config.toml
num_hidden_layers = 12
num_key_value_heads = 10
intermediate_size = 1280
attn_scale = 0.177
bias = "all"
init = "trunc"
init_std_up = 0.0198
optimizer = "soap_variant"
learning_rate = 0.00281
beta2 = 0.98
weight_decay = 0.056
final_lr_fraction = 0.03
train_tokens = 545700000
Each number is 128 + 24 x the weight over its row's rms, rounded and kept within 0 to 255. Layers, rows and columns count from 0. Numbers have three digits each. The size before them is the row's rms in percent of the matrix's.

# layer 3 attention key, 320x320, rms 0.0887, rows 210-223, columns 0-79
079:162135108135092163098093157156147097144169168122137103141090119102127093102136159086136164119130140127115145093116102165075106146140124174068112102139142145156178118088167133156139145123142111136157153134172143154142110099151133082109131105
086:126072088107142153136093162140075126088152168093134150131129146132119129148178122171159129132163147177093110130099147103100109093114111152142150137120108134131119128141141146102112168111125149168114175143141162140109108130126075127137112132
088:124115135127174071139100124108155082143154157115151168124155160118128086099152151093102111103086195141106175122114140099091164144124165148154146124150122075120114070122135109170126127125127145110087091146136125113129148166157121169130086146
083:105161101101114131100173118179111131151114165105135161132176097110116120118128100121121127130105157157130152081143105106099163117145133092157140132156141100068050148142158114137106072102104149134123134144129125113126114127107087083121143137
078:141143128121133082152152117112150121081123139148167157135138111118113130140154127148114166159151125164129094162074129087093157134136092150115095180134155160122140131181136128137174101132106154087134136133102125120138093114146150120163122109
090:126114124118117117157082145129187148153105132123147155151099151154104145102091174187114125122109152155105147126116126109115111132147136153125121098153176128120159137114161100110132134147129124109146116128144109136130124152132148111112159109
082:115115186138171118164154148172132127133099144159122092128136114134130142152142096123147116099104155138130173116149146153137114109111133159145114144136117113162126132155133123145142142139118094119128130105113068100160114160118154176138137123
087:112133100086131145137120119162102140130112148130121111102143116141126084124127150134095120157166143111120151123136129147091131150138116076112151128066107109106135130131117135144153113140128103129138114125102143100111128112103115103073130099
093:110149169116123146139107102094151121179124113079151096108100164158082150131119189114147125127143181095128117145110131179144153107148150112175138110143151149110123104124141100152113127155104106144158141083076112132097111131123126109111121116
079:083131122089140152197146147113128152149133114120120118118147118154172147155164134117110125162099098087114150105146119155154110140180122142130127133100093153164168086097131129123102137148107120126135098128142116124129105127072118174133096124
084:152156127108112093148118136127104132130165151090116141155081136135133119143125104148110118118158112118135145131146143124105102161090133143158123150119152088148089149110147127135118087097156136122098133115085156154152112133142148164089180086
080:173147132111140129139142168110130132144131144160134159130145139157137152138106141123171137117120093105139129144090126090097132144119145133133129127134159123122148172111137144105157127142129177126122157144106155166150139123133153184143111152
083:135130129113125121109154168105149129138145130120069107091116145095146150122142132118084079127141118133132123125101107106117118172119116112156118122087158110154136125135152119107131097146108086122132123120164119147106130131126096079122082152
083:145158132133090120141124150113139136119129125105091100131108163134091149144127118130073158148147102115141125085113115092116066140102151109112134166132189090127112147146131110165154111152127106142122139098094127119139104154112119115134086111
# layer 3 attention query, 320x320, rms 0.0918, rows 211-223, columns 0-79
082:124114180113096143112157110108125129140114162132085101077137146133140149112108156112156128137109112090159148171134126155159147142101113142115190175074113143143140172165123110111148134156122144105149107108124117112163132108107137143128142134
086:143143130096097167155102106138151119155148104111141174160133114100105143095078130111149121088140121132168131120101130127133117086099085162134091129154169151090147126097124099119117132091200113147156130090114154134079113159116173147109145139
081:162147154119149137160148095146118096149120124112136110116135160141105154152102111138113133092117164090130158115143124138137119115126101131099159130132113137170178116139105132147152175101195147140140143129112134136116126121149099183137139146
080:123117161129102130143129145159094134168098152086109126139079122167082132116155124147153109124084117133153198130144147152180095113175129132083135138098097147178146108131117105159136130108097150105145087132126110124129156129087148116084127131
092:159146122103113138145134109138141107129092143120127153153159119155134150132135191149162130139139126095151138170149140113087127142105146155135124121180157158108141106144172116092097146142120099117105124115103164123105116102133139135144115125
080:130167089111123087130111165107123106112147143092128142113128082143122119135104172104092136138139113070117126077112116099118152112131150090155110096100133138173117127121121105116119100106163113116139120142119124150123126120097147148118144149
083:069096098136168106117154103125149129137113111111132113139146142145153153103126117115136126116139081163142091149153155111102143123119131119117103078145147111109130146138104120116129147112102131121106134136125126151164116157127130104145126156
085:100123126129160124121155109142116100094103124129145128129150129141162142151105142144131120161134131122078146169109149065108116142106120097103126136118165162107131126152147153089133134071162185129151103112161106116091120122147126108148100178
087:116127132151128106121072150133153139117123130155121112126131178118195110120133121132153108117127156123114104137143153113106151117106150150108137103164176103136157128125144105139165102150113197100132127130152148093144135109134136110093115088
086:115118116124150103109150124158148092119115142178107098147140147098074140156130110122090113120125163150134091143173143147120176111146062115089144134120102136105136142120084119150120152076118121147118119116154150122130109118097144115130116144
085:128157103135112107170106121144127127089146117117117158188146076106138083134133133145133177110130129157110109153120144114136133135161135143130087127135134129084135095125159107141090136153156155140107094121114167142130167142058079103143102130
081:076144107165128153133122122127117147143095154144160105106185133152134108151163133115134139173076127144147138084088090122124105190139141104141101108152119133145101128124163124134117123157125144104125108126085047121149131112139148172112125127
086:090127171172102121116131154139117124114127096140140134136135084144120119127097119113163121122102178124124127173091129131101118143126139136166116089136082155138165108136099083131101142113124104158131174161144151113129142121117126111144134158
# layer 3 attention value, 320x320, rms 0.102, rows 192-195, columns 0-79
091:125144108106171122129100101099124173109145139146111099109124109115134120138092105131141130135152134123120163172092135116119144083124076153125153158122111152142167123135106176117127104106180121180119128109103143144093134135126122179138153100
115:097140054152147149144085140148129122139105117115109115132141100092122130142168106109133148180129159134136082114137172113147135133128109089166137110144101134121093125106142122128112138131114142133095192143123194128140119131147100069142133112
099:166150114103178110148143139116112134108153104111102100115122115101129176139132119141127150101121142115121131135150095121069064143109103163150133122138150083159115116087144120079136140154148144098126132097113093142137120119171153197116123142
105:119124101100153167099112122110124138136137152112148165125116107109107087129115133160131074138093103105139173115164124112099100098134135119123125120097171104122098096119138107116149160121118123111146120150101111155119100136144150100117165119
# layer 3 attention output (transposed), 320x320, rms 0.107, rows 192-195, columns 0-79
104:112135141136132153126115122137088069122129117144130148109124112157139160112158139123130116150151094124119103119121165118124109162105118068136102127101124094113138136102081125117135189134064113079157105132152102122107151126117155135128132101
122:149115142098111143183140124118135089142139163112125150145135179158132087116120147173097125124136146095114152119136052118153101118119163174124116098142133106097123121129179119107100111118152088095105105125142108114107097152080127160126125177
112:084132122185075130132119122136112160153127207115112096114177107133134129141120120087117114124108127094125148116111141132124141102140144092127125131144103129105114178144113144166077145129099112122130167165125147129117124154109114092107134099
115:143142140181112110144178138171129162100138114143082102100124109129131091110110105143124153123119100146093131112126124146130160167143193124111104129132134097167162168136109127138060093128129134158135118136149100141101146153104143134121120111